Each number is 128 + 24 x the weight over its row's rms, rounded and kept within 0 to 255. Layers, rows and columns count from 0. Numbers have three digits each. The size before them is the row's rms in percent of the matrix's.

# layer 6 MLP gate, 320x256, rms 0.108, rows 201-234, columns 128-191
097:075099119174116117142156123129171121094149121135083151116173162106114105105128130181122130149109107098133145123104102060111160169123147144150110116113123122111145145127116144118137086135173143
109:115107137128136147137104129177119118132093150120118138106142125126137123162156149145148128163089112154104133176103121162114092074091152138144114097149072154153097123126118126122133124140128183
099:154147074164114142094108100183135152093113122129146131130164138136114101167116139110120141134176151098127125152107141124144126130097091116070106123155133108125148116148105146144158159100127135
100:077123126103132161101120128118130128069165125163111126122107119146148136148135174139126055163125209157115147089112154121141153154134130158206132122150122136165179135095138112136133105140138136
094:118147101115138117165150097120154128116154127118167115112135138116135113158151152167106084158139117131145118108124130073118171137150154136132123105148151131142092146146143111175156132147122099
102:157117136111124148105108139084116106124081092097108138154131090128150143136115118155092148136130154103093115099102123123156135126143139106078108141092117159165150126135134132091125132150108146
097:149105104144161155153109106136143132122158156107133164132141143153115104120123127111124129138098117148118144132131128132128149062149095126152157155142163169106156112163137143163129126072131144
100:124128126108116070133126121135124140144127094132118147133122135159110122091101160079122143178140182164145158135113157057162134078127149131122089150128117133154166171126147135106084132114110126
102:102100155108112114146103135109100089092104129120143134141155174068106159119107110164154098162126129144148129130140106111151180111104109116139143152132095131128101170120111123152124142151087095
106:115179145125138160171083103136110112109118138131108113117138126138106138116103123133131124122129121134122102140107108106116157117137116143125132140112160129160140106096103103149120150116124105
096:121133175087098117120152116121169145131114079120136105097126098142122162148104167148175110107125078100116148125124122153100136139114137145144138101098180150082110091130067145148121143103149131
098:104096126131144110161139124133109151145121115146099089129138104126143126107136133102126142092142166095093153140136141152149111150180147117189147146144103118131160133156128089129067119142103112
099:162125101078131142144161122115144116108110139066090139130144114128113104121144125163138122124129127136140102124097136093144127105134081138141082094141100149130152107158127124141151100177158099
109:140119138169125087102100132145143100116120154130160099109128121137117133153132075125164143097127130137102153106132179198130110131126120132118145133141136154150118154154163130109133141143131117
095:106101134148091117085149147097084128114128154125120147147142181112161104100123155157133129129162074159112150142104160104138156067105146112128155112115122158152143133102143135128128126166154104
099:098144128127115071162101140124117100130113122137083096125109127138141134141178130118156140103147126109130158138100141128109176145119190121106135143108120116155090155102107149147102156131124163
096:149126105119114160158152106123100103129187129111152142099134109143122137135119135153140134120150184129123145125149111127160112121120128186126095094113072112102126146131122147127068106104114100
105:143118123141148143127176149119097108107145147112164112092100137149162104184117145145131088135119120110133166103105100146148058119094112156152107134109158125161142110114142120118146099108122150
102:100088086109135175127161153127100179119133114123121121132148105143161111155134100129078149123112106106169103138131110097145150087122144140144126161122176152116124155136124114139158119109110105
094:118121112132151131128158137136171139149104136162081131104103093086175173126136099081132090109085164102118115106129097140133106153127116144154148133120120114111143141119146159088083147112168176
103:132148118115147154116134196093095079135123151156163134096149101117115071116152126157105137116109127141140187053100072162135137103078132114142111141133116147160152131132109157113121099140113114
101:147148088099094167127133134113110094141150115160133160084159175143126111152089099120127124135133135108144174118113137108120140134133125155160129112121122102123157147098152097157111126155090135
087:131122116129158152129111120075132135113175142151165103116103136120087137122135117121122142156174133162090086135143075127144137136104138154106169115143148138145144117162083122099079144119097108
102:124138157121099122107125091115107101139148094149145114101139150098144117166168129158156132082155119118127136140137141120101166119108117129078120081119110112116127149131140122109159139119130097
097:147105162112102133139165090119127092141102111120111142138156100121145136137148140133112135163129093101090119124130119097127107118134129103152153105080128114146113136108165131119120103125161100
099:110157115116140178143141139136124136115159168128119121137158193104137109135125113145103128126107155139130148107112136180127131079155157141126114145108108161085167091095131105094117099139128134
108:147114166127140164111158151140122103143144120123164082111157111137103136152119127167143140083149132176147165137093119149130124144134152120095109122156149147116144133139161160129178195130148136
092:084112171118121139129168149130119134131173121130136138156088102132078154149124178114083149132118180137129120139151102086092152113123099122103138141147087148152104154115128147116144122111102117
103:157160126129090105130171129109140161119129138111141109121154108157138123100128077104117101164143079161099068143128109117136177140111119090167114105144103121110100120105127106173123157130118112
105:084120131180143111130139136133132147123112120101118127162166115144123139155128154107132138084071132180125141153138147158103121169194115129153132125113090154117133180117152129142135101139131136
103:141135116141118101112087170105119147124130128127143149084129109137136102161125139147112116147144130114194096178125122146127140145118117149103158142144115193115185108142090073133096119140126131
097:122134098090109140164164178143086109120129127120117110171118151148141073130106113127141118141101128129116105139097167105101138170077137136113132124134153139094139134177137165155147128141122086
104:121139127110151083131125100122120164160079144086146110142122167118138134117105126101127122139137126175150110114146102125127111113138103173110181101092111114130118162124152123133100166195155078
107:112096127101111118167142152142133142092126117169168100121118117138136150118165125144128126127115131175145116121070090136127082115113081178108098125153154190087143106138140159123122197126144086
# layer 6 MLP up, 320x256, rms 0.11, rows 201-233, columns 128-191
101:154139125132122140109155142137156140114133153100120125139102078140145121116113085108121122143115151104101097154169158078124137176162144159159108112109102126125172124116173160125155154105142145
109:158118129145113132146138078110137088079122122069111105148116157119130116119150119144135125123130123099119113139110130114119086113130104115146119145104156165105128126126118051144161137139130102
104:126097090167114135135096154172147105123137145108123159155127123090126124154108147124136115110114145138145115120120097126152106159095125103150131147068143153075094145092116122126075143101126091
096:162138136124130113157119157157146132078150146141117162114116174103101091145139139141115113155168077120112121108133092139153118134181108073074143109150135139105083155141122137130115138110160132
102:191105127101122147118127115134133151120142119155134150118163132081110169141127117151144099137115154141127118137125119107094085163126160096145177125143105128104126139100143099101166121103141136
103:093134105087176086144171122156145105116114142126108166112108084118165106091128134125093079177120139091162118087115123108086135092136132132143108113095102109102103115126126149164110140082128141
094:107122154144135134139101114106136140154127162113135086119114106165122093117125112129137128130056108091150132148121147179130123147136149082120122146119144124111151096187155167152150115085106153
101:122136149123083119138111111150132120143143083131153105111112125144126129122110104120142077128113096086121109108081069123105113109141133143123134162122152157152123149107128135121112146119139145
106:119112105082123169093087107125128120172110156158151170120112137131082064114107139159142102166137135117119129097169124098105124107096131165142132143135116135122152114085119127120120145110110135
104:101115132122127131126159147097147161132178114114141137131087120170123131132132116184138134119152143175171100150138093155191150171117102129152111153132165096109124105083138091129116112118119122
097:101162110116139111092137127123122120081107094148117127095128137105158155152106151108099108149102139108118100085145108119135108167155156080099102130145111099089144162104162169121118104120069134
099:099119116130146136140096072116103132174119138132116153197122130107129120121161100141157146062158158128095111135093153140122167110122183119169128144118115144128138123130109119128107129094143183
099:150153102167087171180188129142114078126116115134105100140133087097137157121112165120148088130149134131111119143122107156138159137133092155115180124117116140123163109121131106131105081087129111
107:181100168150151103161114151127134111162097127138161115126165127105143143175102089147173116153133134136114144156179144146144110143113091115144125125093113119125128106133103105116139124121128128
097:117126141148120192127170096072151168125093155113140117121119121126126137126104120142130061096111138135110111093109110187115111147149125164141136145103162116192161086131105133087121122118116127
101:094136110102142107108111165122104154119153137153131117138165145105109156120146119147091100109118094113129102149145121129125100122137117127127125090124119154115102076149133133106128107133073162
100:054118111088110163063148126125156120130135148153148127110139126114160138085153142080076131124153104131125127149147150150146128119167121145106126122136138090119115144154104090143139085085125093
107:145166156121174154115108194097129138149113088165134122103123132078175062124154095102142108130169082142113127146125110144114125153087076103118150149153111148136110139115108123127114122129120133
099:122127089154108099133120119114118117132135148083143128141126110148079169133142135137163114112109124110142104177089143123114082164163110075100112144116174120121123113078128139108148111112191107
095:144125100113148119160150147143081119141134137132121144077145111118159135141086159107122127139097156076140122163134108096112117098153117155095152145135137142158109154094102098117121090164125137
104:146142129132127128085074124120098122118127156081120137120127124126143070153147093098129159112146126109108119129121178132139138133136117099102136121136129137113103138153142135094110116150120151
101:115168122111105108126130134159122110099139137083065105176140140165114080144152137127154109126153162132124134138144091131157098092170077104133122117126106123140141143148143123084109110134168110
090:112119136141119139124102146100134117134122136152135118098115102113091117140125088120151154127098133160140118140103117145120155115102127152098096135116096063138149136136126132141132109100157140
103:144093106126100145118059130168132152175094145084090102150124121166124119133141132130113147109111098139133145139168137137127163111141179119102149113113135121110143086144152107119115141151128139
098:091161110159159105162112142168104124145129136134176133127135084114113142115122124122104107121163165139086132124120129151151142112123117113109088123171136116130105143127127119135135126146140143
093:140129120147111131143111147059113132107101155144129092109158156146091147119111081152170104144143169161135157119130148125090145119135129122151143108120119152142105116123169097150126139116149123
107:109159123160127111168147063121160129131126113087127120072125135176113104108112123123117135099098151124104126112141118104114111131103105155148143121119132169142151124085167067155126128108153129
099:131178127135107122124142105146109125146148109139127158112113111087115147150171113114076120150105082113121137127134141126118107137158124185146133091164095105113124095104131112124149119179130144
098:121153085111125143124095118160138133124151100141131108140124162147104144118123119094099157151120152106080132150166111104143118104149129129086099086140130147165116152119106142101113130117123152
103:129127131095165110141104108129142140112107146125143099139149114110149136130117164119100120096174121139166111155155171127110094112129130156169090090145092120101118096152138097153150089130152142
106:146123114133076117128122163163118102134108140117130147113085140128145125091117153109125116158114157151083105143129144142130066108095125079103137121136129122151109165111127129125129153120089126
097:133106120117114139178105160167107161105135133111151135107114182126070130110128140109120148154120085113140127135115153125100119175161112106124130141161160139123114124101139138114136140098147112
095:122128157112155101104134152102143152111108139181107171108110102077137136115121110118086105153157154076116105132117121074114131150165124069069112144150144144111133109145103162104103127108112119
# layer 6 MLP down (transposed), 320x256, rms 0.253, rows 201-233, columns 128-191
095:136154125094126117148130140118107099126080114158158117108137098120125176129157156098118139089135141132143173114181123147151120131120108140076109144134134106132066123161079135152145070130126096
102:095106122126163155124160157123122114137115109138085112133119144110118153120118173156131153133128146118124121124110146143173119134172119129125151149157130114137096132120137121120052126157134096
103:107165171131140145106148140115119178082164116088132122162174143139156170110149184147153126105169134107067134103133114098153125105130107150147133123102106151130103130127134130129155155145141124
098:101116142121142160099168111158118148175141111100149088110109061121111123125101118143152133123082148144119146120084142080133126147087161178188151123089105151143188150118117121152087104182098090
097:104135114121107130163116124119094148130104115081120088138132117179148120113124112123093120097139110114129133125113133150159162118135111141117082124124138109167121127138146178153135142127093126
100:130172093129119084139121126092149082139151088100077093096144201112104110127131098110120124149074161168104172151130127086137144095120138124118096126099123130123127118135145185106106122148138104
103:142135096124114136124170125157073094141135097157123113101125112110161128152101115125141145116143121106122125105132135113110107155127111115120128154143083136136112161087097118133135133142153112
100:104147140110107132152131134167144139151084144094091133175103133113142132130130122110115116143092127172126136164096103111131108119147135120094184103120127152119096142150092125166112105132155132
101:107121146177106125147123169114129086103158138138099134126182129107138153096190136156144110126109156105153114152105106113130131130139151078105107129093102106170172100148151148148155096099137104
099:125113105131153115170146138113116136114117141120158119076121159135051096137087129068124131120113082121118145140092156131068113130160119154101165113124137147162137135124156152141157112133121133
092:159128144138103120149129155145104137159184137073142045107130113156111110144163127132102158088121160176141137142140134090135142096131112144105163131124139178148117131167100137136168133144143146
101:124147117154153130130111145130177152125139102124116108119130105086136161141085139117123091158112146145145142110140158102115119096165083099145125143139144081151093129163127119133083132151102108
098:117166100135109112146132076115119104091111103130130071109124163116151152135164125161113127071202139120163102166070143121093113122158142111137116103151145121116126149153092124162131131148144122
109:103132128101091118149128097102085117133117110139134144138134127135117117078120128166106139099175138131136115084134127090085148135083138137124126137135130096140118091096173130143115108130090147
100:118121142153106089124067154102105126102126098144082127099134136149117148112151052105146153134125137145116147153141144118113135095108123121110119128199111171089100123146141096159137152084085130
105:126114092123132167157118148156154114103113112103103117177159123132085110111106126148170107127141115143122168187095159114124165110092081154096157146119120160140111092171105121089168145122152128
099:126155178142144143146082125140093137159115112077164136150113122087147112166112119138152119104099180102111123117126074125117096106114130111147149176083134136144118131143105162145122133197119143
108:132086155142134136115099119110175110147143127118113155188169128136112181121092148128121174148139112099123127070165170141165115106128109093096156099118123109129138165138138129149112152154119114
098:173131158111103095154116103169158136115117143130106150177131190119112120085180129113129132167144161138100121121152116131123132120127138098132124137122111134111130102123132138178130128169128192
095:158153167126110120092124131136132107107134113104135082133116123148095123085158088161089148142162131153130149131137145122133113123158145140152125125132095111127095117145178136117149189135132107
103:126113122125115138125143094109168166108124121173152124148082132134131142119109148140137079177136146117133124081162170120111129159125102164139133090072115135124078118131112102159155151179132104
101:110135173147129161122122127136115134141128128167133125124123126117150155086121108147141148112154116129126131097121126144123146091106179125068159166170158116118063062142160149152122153140149114
093:127157142117148151152146147140092120115073126104121124107123147135105144160116122119106118099131095091113114117144118141138153126159109108141127119111145143107132114111148150130119128151143120
106:125161156112117137137095176092083152113156118109154125111143173152172098168131138144139136094134135096142091102132127133130161149135122124117086114148125123112123090128161174161135107151130144
096:174118148074110148119139088131158137149106120133111153139111164144156117089116149144142151137121144120114114100113118132100108155110155135147126125121149130121109129113120138114114122138118095
099:122099152143126120124118122203147127140133163131124115156112081118130127140120125117158148123120095107160103147139131129145112137128113104128158115156140124165129152142089164105130126110132077
109:155135100151131129089141085133171099123148136101107152106156138118154133129134124097124111152162124076129142125163143072142164111136108140099118144121161093120146129146134104132080146138110172
095:098105130124089117105092125127175111167106153137114133173140141150103131106104102147143117127161161125090103089111107142124104138140113114134112218127147139110099120195120139140126140105122097
103:137110142116152123147175120101136145100084181142108137082150134113170132123125109159160101101133087135150125151151097111087138173125138086145144135115157116086148121095133161143118141115105111
106:131122087132105130150128127121141128125121113139134121058090121075148108147155129133131120140128110116110097126111148156111144118091109135078167104135109108127088121153141136120099107144139154
108:097141110131151116102136119112143096115111149146129120089141093137138123134152125110098122122169142114136098113076133128117146109137132128173137114135122179085169104146118117073125156133115117
096:122165151111164136120130102096131152160137122133178147111131111084138147137148130144062115101172126161139104161133099128132157099119133115134101120103093116108118155110104170142145122136114121
100:149092139198138142157129124103097152154162072095160117132111144134112129113131133128125153161120089131137139134131127159182089148125119208148133121152115146142094161077150103121114133133157156